From a checkpoint of a small transformer trained on Wikipedia: 25.6M parameters, 11117 steps.
Each number is 50 + 15 x the weight over its row's rms, rounded and kept within 0 to 99. Layers, rows and columns count from 0. The size before them is the row's rms in percent of the matrix's.

# layer 2 MLP gate, 1024x384, rms 0.131, rows 130-163, columns 192-223
099:38 49 45 55 15 72 49 45 47 63 58 83 35 34 72 47 13 38 36 68 19 63 56 64 39 73 30 26 13 72 67 50
100:57 73 49 61 37 58 35 59 46 44 63 30 53 33 81 54 53 34 47 65 44 33 60 64 47 25 52 60 62 39 69 74
099:86 75 54 32 53 76 66 55 44 65 44 63 50 38 41 42 51 79 56 44 61 31 48 63 61 54 44 36 53 41 64 64
104:55 40 33 48 53 71 83 43 31 43 61 64 40 43 70 54 50 38 59 65 76 66 65 36 79 59 45 58 17 45 54 66
094:55 45 52 78 64 35 82 37 28 56 59 74 35 29 42 53 46 56 50 62 88 22 31 64 38 55 47 71 41 67 35 72
093:66 60 51 60 52 50 28 44 65 47 84 66 64 23 69 26 29 52 49 47 65 63 64 58 80 50 80 73 48 78 47 52
099:46 72 66 74 60 56 57 38 29 47 56 48 23 40 46 54 35 71 58 47 58 48 70 56 51 70 51 72 63 48 34 25
099:60 45 56 50 36 33 28 20 42 51 57 36 66 51 20 45 62 35 55 79 46 58 31 59 50 65 55 43 33 72 43 38
106:51 39 46 32 18 43 54 59 34 56 43 68 37 68 44 31 17 40 45 58 63 51 85 54 44 39 54 56 62 43 55 56
093:40 53 33 80 34 75 74 50 46 65 20 56 56 58 58 77 48 37 49 58 55 52 29 15 52 42 55 57 30 47 36 78
102:47 58 71 74 60 64 50 41 61 33 39 30 40 51 26 59 29 36 55 64 65 45 42 31 68 46 67 59 52 58 55 34
096:36 81 54 58 58 36 61 70 57 37 38 57 49 48 56 59 75 40 55 69 91 58 48 54 67 72 45 36 28 38 51 86
100:61 33 57 57 46 47 57 67 53 43 35 26 30 25 57 75 79 35 48 46 54 58 47 31 37 58 70 62 46 46 78 47
098:78 52 40 58 57 41 45 47 42 82 24 38 60 46 67 77 46 50 35 51 56 67 57 59 45 72 51 41 65 53 65 72
090:41 62 43 65 58 60 58 44 56 34 45 63 72 45 68 43 81 63 56 50 53 08 42 57 67 61 57 54 28 35 56 65
093:54 64 20 55 50 57 43 39 57 25 60 52 71 58 35 31 35 40 52 30 42 35 38 49 53 34 51 76 40 54 68 70
107:53 40 59 63 34 29 68 49 67 64 64 70 42 52 13 44 66 46 60 47 40 51 27 58 64 55 35 76 32 58 83 51
099:44 43 54 34 41 71 57 49 67 58 51 36 27 52 58 58 48 47 65 91 27 18 65 25 63 77 18 41 56 60 86 32
102:66 65 54 60 20 46 82 56 40 49 49 55 67 58 54 49 53 35 63 48 39 50 68 28 45 34 41 64 53 56 74 57
099:66 36 36 48 56 68 41 47 47 20 38 66 49 64 41 61 58 65 62 38 25 56 41 54 42 12 56 48 57 27 35 46
081:48 25 33 30 55 38 36 50 56 49 67 76 44 29 50 51 36 58 00 74 38 57 48 50 59 60 58 59 78 36 56 46
098:70 48 49 61 67 12 34 51 44 41 70 49 40 54 59 36 64 57 44 36 85 47 73 46 55 68 56 47 59 72 45 67
099:36 72 67 30 59 69 52 47 10 38 56 45 34 51 57 24 38 72 48 68 59 51 48 72 53 70 53 48 63 49 59 46
090:76 63 24 41 52 43 54 77 63 71 35 53 64 70 51 54 50 72 37 24 42 58 81 69 48 15 40 75 58 43 18 53
103:63 88 50 35 58 38 60 99 49 57 53 28 30 57 45 46 64 35 50 63 64 24 36 49 41 50 27 71 47 48 53 30
109:47 46 69 65 55 37 34 37 61 52 42 55 53 51 55 66 39 37 44 35 66 72 48 53 68 53 47 41 45 25 47 56
101:48 56 29 47 34 54 44 51 41 27 54 58 27 53 25 41 50 44 51 22 47 33 65 36 27 51 33 29 52 53 36 56
110:71 57 78 26 13 46 56 36 34 52 52 75 51 35 28 52 15 55 65 52 77 65 47 31 55 51 45 33 51 61 40 52
103:55 55 45 33 58 48 29 58 50 43 80 43 45 56 39 30 84 19 38 66 40 49 29 58 65 41 80 46 30 30 51 49
086:50 36 68 57 38 34 52 29 47 47 75 59 70 62 65 69 78 49 55 57 71 30 53 61 46 33 57 30 88 32 53 74
100:35 56 60 15 32 59 58 77 80 73 43 45 43 70 42 73 43 85 40 43 54 53 55 77 49 56 47 60 60 23 60 61
096:51 37 51 74 50 48 39 58 43 27 50 54 62 38 57 45 55 51 39 44 43 70 31 79 63 62 69 52 53 33 51 54
099:52 51 64 69 56 54 60 31 74 28 67 53 57 41 50 70 36 68 73 16 49 40 55 35 73 24 69 88 60 57 54 45
098:34 59 40 64 19 52 55 37 66 88 50 45 58 74 34 38 40 79 76 42 62 41 04 59 51 57 43 55 44 13 54 51
# layer 2 MLP up, 1024x384, rms 0.136, rows 130-162, columns 192-223
102:67 45 62 52 60 43 41 23 63 84 50 69 66 33 57 46 23 52 72 44 30 52 44 57 65 56 64 43 59 56 59 47
096:57 80 44 67 29 40 68 74 43 47 51 35 50 37 71 56 45 57 56 12 49 36 36 34 42 48 58 55 53 58 57 51
100:51 82 38 31 53 83 70 50 49 51 30 45 65 46 54 59 75 45 61 37 42 59 56 61 29 58 60 25 52 42 49 61
102:16 46 64 51 36 57 21 43 34 62 38 25 52 40 80 33 46 45 19 42 56 50 18 51 49 56 41 37 59 67 42 69
095:42 55 59 94 68 90 35 47 32 67 54 62 36 66 46 62 62 55 60 46 41 51 41 60 53 59 38 45 70 50 63 80
096:52 55 59 33 57 59 45 49 23 60 25 25 61 35 48 43 53 26 66 34 79 58 40 55 73 53 50 44 43 61 18 63
101:46 71 40 44 59 60 28 42 21 59 58 47 46 61 67 45 53 75 67 57 67 78 60 46 45 47 73 62 44 42 65 16
103:33 55 41 75 61 43 74 35 37 56 59 52 52 55 58 60 40 56 37 48 54 71 79 44 60 58 41 67 59 36 45 55
094:61 57 73 24 64 64 41 63 68 49 73 71 56 57 45 56 55 40 38 40 54 19 78 39 70 54 49 41 45 47 48 58
099:67 65 57 36 59 49 49 69 44 46 33 60 49 40 47 52 92 46 80 62 79 32 64 36 37 42 67 07 51 17 48 48
101:45 45 39 63 54 51 48 54 45 46 44 33 34 48 40 29 54 56 58 46 33 43 47 37 45 55 46 64 54 69 65 47
104:58 55 49 54 59 73 35 68 60 36 58 62 53 51 39 37 38 31 47 91 59 15 35 31 81 57 27 54 34 48 45 45
103:45 58 60 36 51 82 42 58 63 74 30 47 37 64 46 33 74 73 39 44 30 34 50 77 53 59 58 65 62 34 69 21
094:45 39 36 79 29 86 63 38 58 54 38 54 59 76 53 32 60 26 66 74 46 39 54 71 54 64 42 53 59 37 30 31
093:63 33 54 60 28 58 39 61 31 37 34 45 00 76 61 34 51 43 57 37 32 59 55 36 50 48 21 56 40 53 59 45
098:30 63 99 67 44 33 58 55 42 64 30 44 48 73 49 38 53 38 45 32 34 81 39 47 62 25 32 35 03 58 48 46
106:34 45 40 61 51 22 49 67 29 57 44 53 29 41 56 52 55 49 62 74 34 57 42 57 61 51 46 56 36 77 47 36
106:47 34 46 49 32 40 56 57 35 71 80 45 72 31 44 58 19 56 45 61 45 42 47 29 53 37 33 40 55 38 50 22
106:48 50 50 48 62 46 72 39 49 27 58 29 62 35 78 43 61 60 53 72 38 58 54 66 66 33 50 48 57 71 55 55
096:51 61 66 68 31 57 72 56 54 60 44 66 38 49 78 45 41 45 40 85 54 48 31 56 45 87 31 66 34 57 38 53
090:63 62 47 37 65 63 60 73 59 32 52 59 72 27 37 41 36 42 56 48 46 44 50 35 41 63 38 70 57 55 13 78
090:40 60 49 23 60 38 67 16 24 31 31 61 57 00 42 48 41 39 61 45 35 64 22 41 63 46 47 48 60 52 45 38
097:35 49 79 43 37 50 45 46 49 36 39 36 43 69 40 47 56 48 47 39 30 65 65 38 55 59 46 38 63 62 52 49
093:51 37 41 31 71 54 37 26 47 48 57 68 48 38 57 32 48 58 41 51 67 26 55 37 49 26 48 53 54 50 64 48
102:40 38 67 50 53 24 46 67 50 18 42 56 37 47 53 27 44 52 49 36 71 36 68 27 61 29 45 35 68 37 62 54
107:46 59 83 70 49 75 43 52 57 42 38 63 18 55 60 70 36 60 39 69 34 45 38 46 55 50 59 50 48 77 75 45
102:59 35 83 58 54 53 58 61 95 63 30 58 33 77 39 58 56 73 91 30 58 55 53 41 50 32 70 35 53 54 23 66
110:67 61 70 39 57 61 37 40 53 49 64 52 41 55 47 40 55 87 39 67 60 60 26 58 40 54 55 65 55 15 47 71
100:42 60 27 47 68 39 54 24 43 58 57 35 60 54 38 22 76 58 40 53 16 45 33 58 33 74 47 36 39 49 44 27
089:35 55 44 46 73 56 74 38 75 35 36 54 42 57 42 27 26 58 61 44 42 10 50 44 48 48 76 56 38 51 59 41
105:50 38 81 39 42 46 34 50 78 68 65 47 52 57 72 83 26 44 44 65 34 56 48 38 47 59 34 58 36 53 38 42
092:64 34 44 24 42 37 42 48 29 34 26 66 47 61 52 58 54 63 60 39 43 61 79 72 26 19 55 50 34 21 66 51
106:28 46 49 51 13 27 57 71 32 63 51 27 31 51 47 66 43 36 33 70 48 40 39 41 57 35 37 43 39 43 49 36
# layer 2 MLP down (transposed), 1024x384, rms 0.0753, rows 130-162, columns 192-223
099:22 54 54 27 52 55 62 62 44 32 66 59 51 50 51 25 58 41 22 87 62 40 51 56 59 82 14 48 31 39 49 67
093:43 60 48 20 10 54 46 38 58 63 64 82 59 50 36 40 64 33 48 46 58 33 75 36 58 86 71 35 35 48 55 34
096:63 84 37 49 58 76 62 45 22 60 48 72 41 54 54 67 35 61 51 41 81 36 54 59 56 46 29 32 60 65 51 48
099:55 47 74 28 40 42 61 43 66 53 47 47 51 51 35 52 61 20 59 48 57 45 28 39 29 75 56 34 73 53 38 60
097:81 48 54 20 32 26 67 78 74 42 63 58 83 50 72 63 63 42 50 71 55 57 96 55 61 76 57 22 38 67 70 51
094:32 54 36 54 22 43 61 49 58 43 57 76 72 71 51 50 53 19 61 30 74 34 54 77 53 41 70 61 70 61 29 46
104:53 45 40 64 59 30 61 48 54 72 70 67 68 33 27 46 39 45 49 68 60 71 24 45 60 36 56 73 47 72 46 97
099:48 13 25 58 41 37 39 54 43 67 38 18 73 54 68 49 27 35 52 02 58 66 05 28 43 33 53 55 48 37 75 51
093:59 48 43 80 39 39 61 23 67 63 56 29 62 54 51 24 53 66 43 67 44 64 91 70 69 43 63 84 36 30 57 58
101:52 54 67 79 57 34 78 61 59 48 31 44 35 67 39 55 58 32 56 83 79 51 53 53 66 46 22 55 53 46 48 72
101:13 43 59 66 58 68 65 38 38 57 71 62 40 38 70 39 61 51 64 56 30 55 15 71 53 67 48 44 62 91 63 63
107:41 42 45 52 47 73 58 36 81 43 71 56 30 29 51 60 32 44 21 32 78 68 36 30 63 75 43 72 44 48 25 58
102:42 64 51 54 55 26 62 62 62 57 55 57 34 42 53 59 36 49 63 44 63 36 41 34 28 36 66 45 22 73 60 35
093:43 66 58 74 40 51 58 60 02 37 71 60 35 43 57 28 39 31 62 53 36 43 64 56 39 32 42 28 63 26 41 59
095:45 61 62 53 46 71 57 85 49 22 66 62 49 41 44 36 61 14 50 46 44 45 56 50 50 30 43 77 56 41 58 50
100:71 50 42 59 42 37 31 53 47 32 43 53 73 61 18 68 31 65 52 40 53 42 45 30 38 61 69 29 42 43 23 58
106:55 57 24 41 38 43 60 64 53 16 60 60 51 08 43 79 85 59 21 30 26 60 41 49 65 14 50 74 56 55 27 57
103:33 27 45 36 18 48 57 46 59 84 64 19 29 61 49 40 32 31 46 17 49 22 24 73 59 54 26 57 45 44 41 59
105:51 48 56 56 36 43 51 37 37 56 47 59 45 35 66 17 64 51 64 85 45 43 82 54 55 33 56 40 33 48 41 67
097:16 56 62 45 53 57 45 38 56 76 51 56 57 56 65 50 49 36 41 62 37 24 68 50 14 63 55 58 35 29 54 60
088:55 46 67 67 30 56 29 63 33 37 79 25 52 64 39 74 37 48 33 32 32 49 58 64 43 56 51 57 28 64 55 43
096:59 51 46 47 41 34 63 67 57 52 45 65 48 49 54 39 40 52 42 19 40 59 38 52 80 31 65 68 58 77 39 66
099:28 37 35 42 46 83 32 38 44 45 73 62 60 51 36 42 06 63 31 67 34 59 49 44 79 66 56 57 30 60 35 33
095:66 32 62 40 55 41 71 57 51 58 42 49 56 48 69 47 51 39 40 60 60 65 52 26 47 68 88 75 44 83 76 53
102:41 58 56 18 62 48 43 93 36 62 44 53 54 58 29 35 33 60 37 11 58 69 50 38 43 38 49 43 41 35 55 55
106:39 55 39 38 47 50 68 71 51 68 38 54 58 56 71 71 56 45 61 39 67 78 41 63 61 31 64 44 57 39 44 42
103:50 24 56 50 47 39 32 59 46 34 60 78 47 43 59 56 46 54 74 36 28 72 45 45 42 63 36 26 56 73 59 79
109:46 62 56 64 71 40 59 70 52 48 86 73 35 47 54 48 70 52 62 76 71 24 67 49 54 65 47 49 28 62 32 40
099:45 66 38 40 41 29 58 48 43 69 53 54 71 41 47 41 30 52 45 49 51 38 47 64 48 46 55 14 55 48 49 16
089:35 64 45 42 45 53 56 51 31 53 37 61 61 58 41 44 33 35 52 51 25 32 23 47 90 28 65 62 14 07 28 44
103:42 20 40 45 38 55 37 27 36 52 59 69 53 48 53 48 38 26 52 38 64 44 68 52 52 50 59 63 76 46 31 07
097:28 46 55 59 64 47 70 50 51 46 58 53 55 39 46 55 64 65 46 60 36 93 24 55 44 87 55 54 43 26 62 64
101:31 43 30 59 49 46 58 42 08 47 64 42 40 47 35 49 46 68 59 55 76 44 49 21 52 40 68 63 55 37 35 50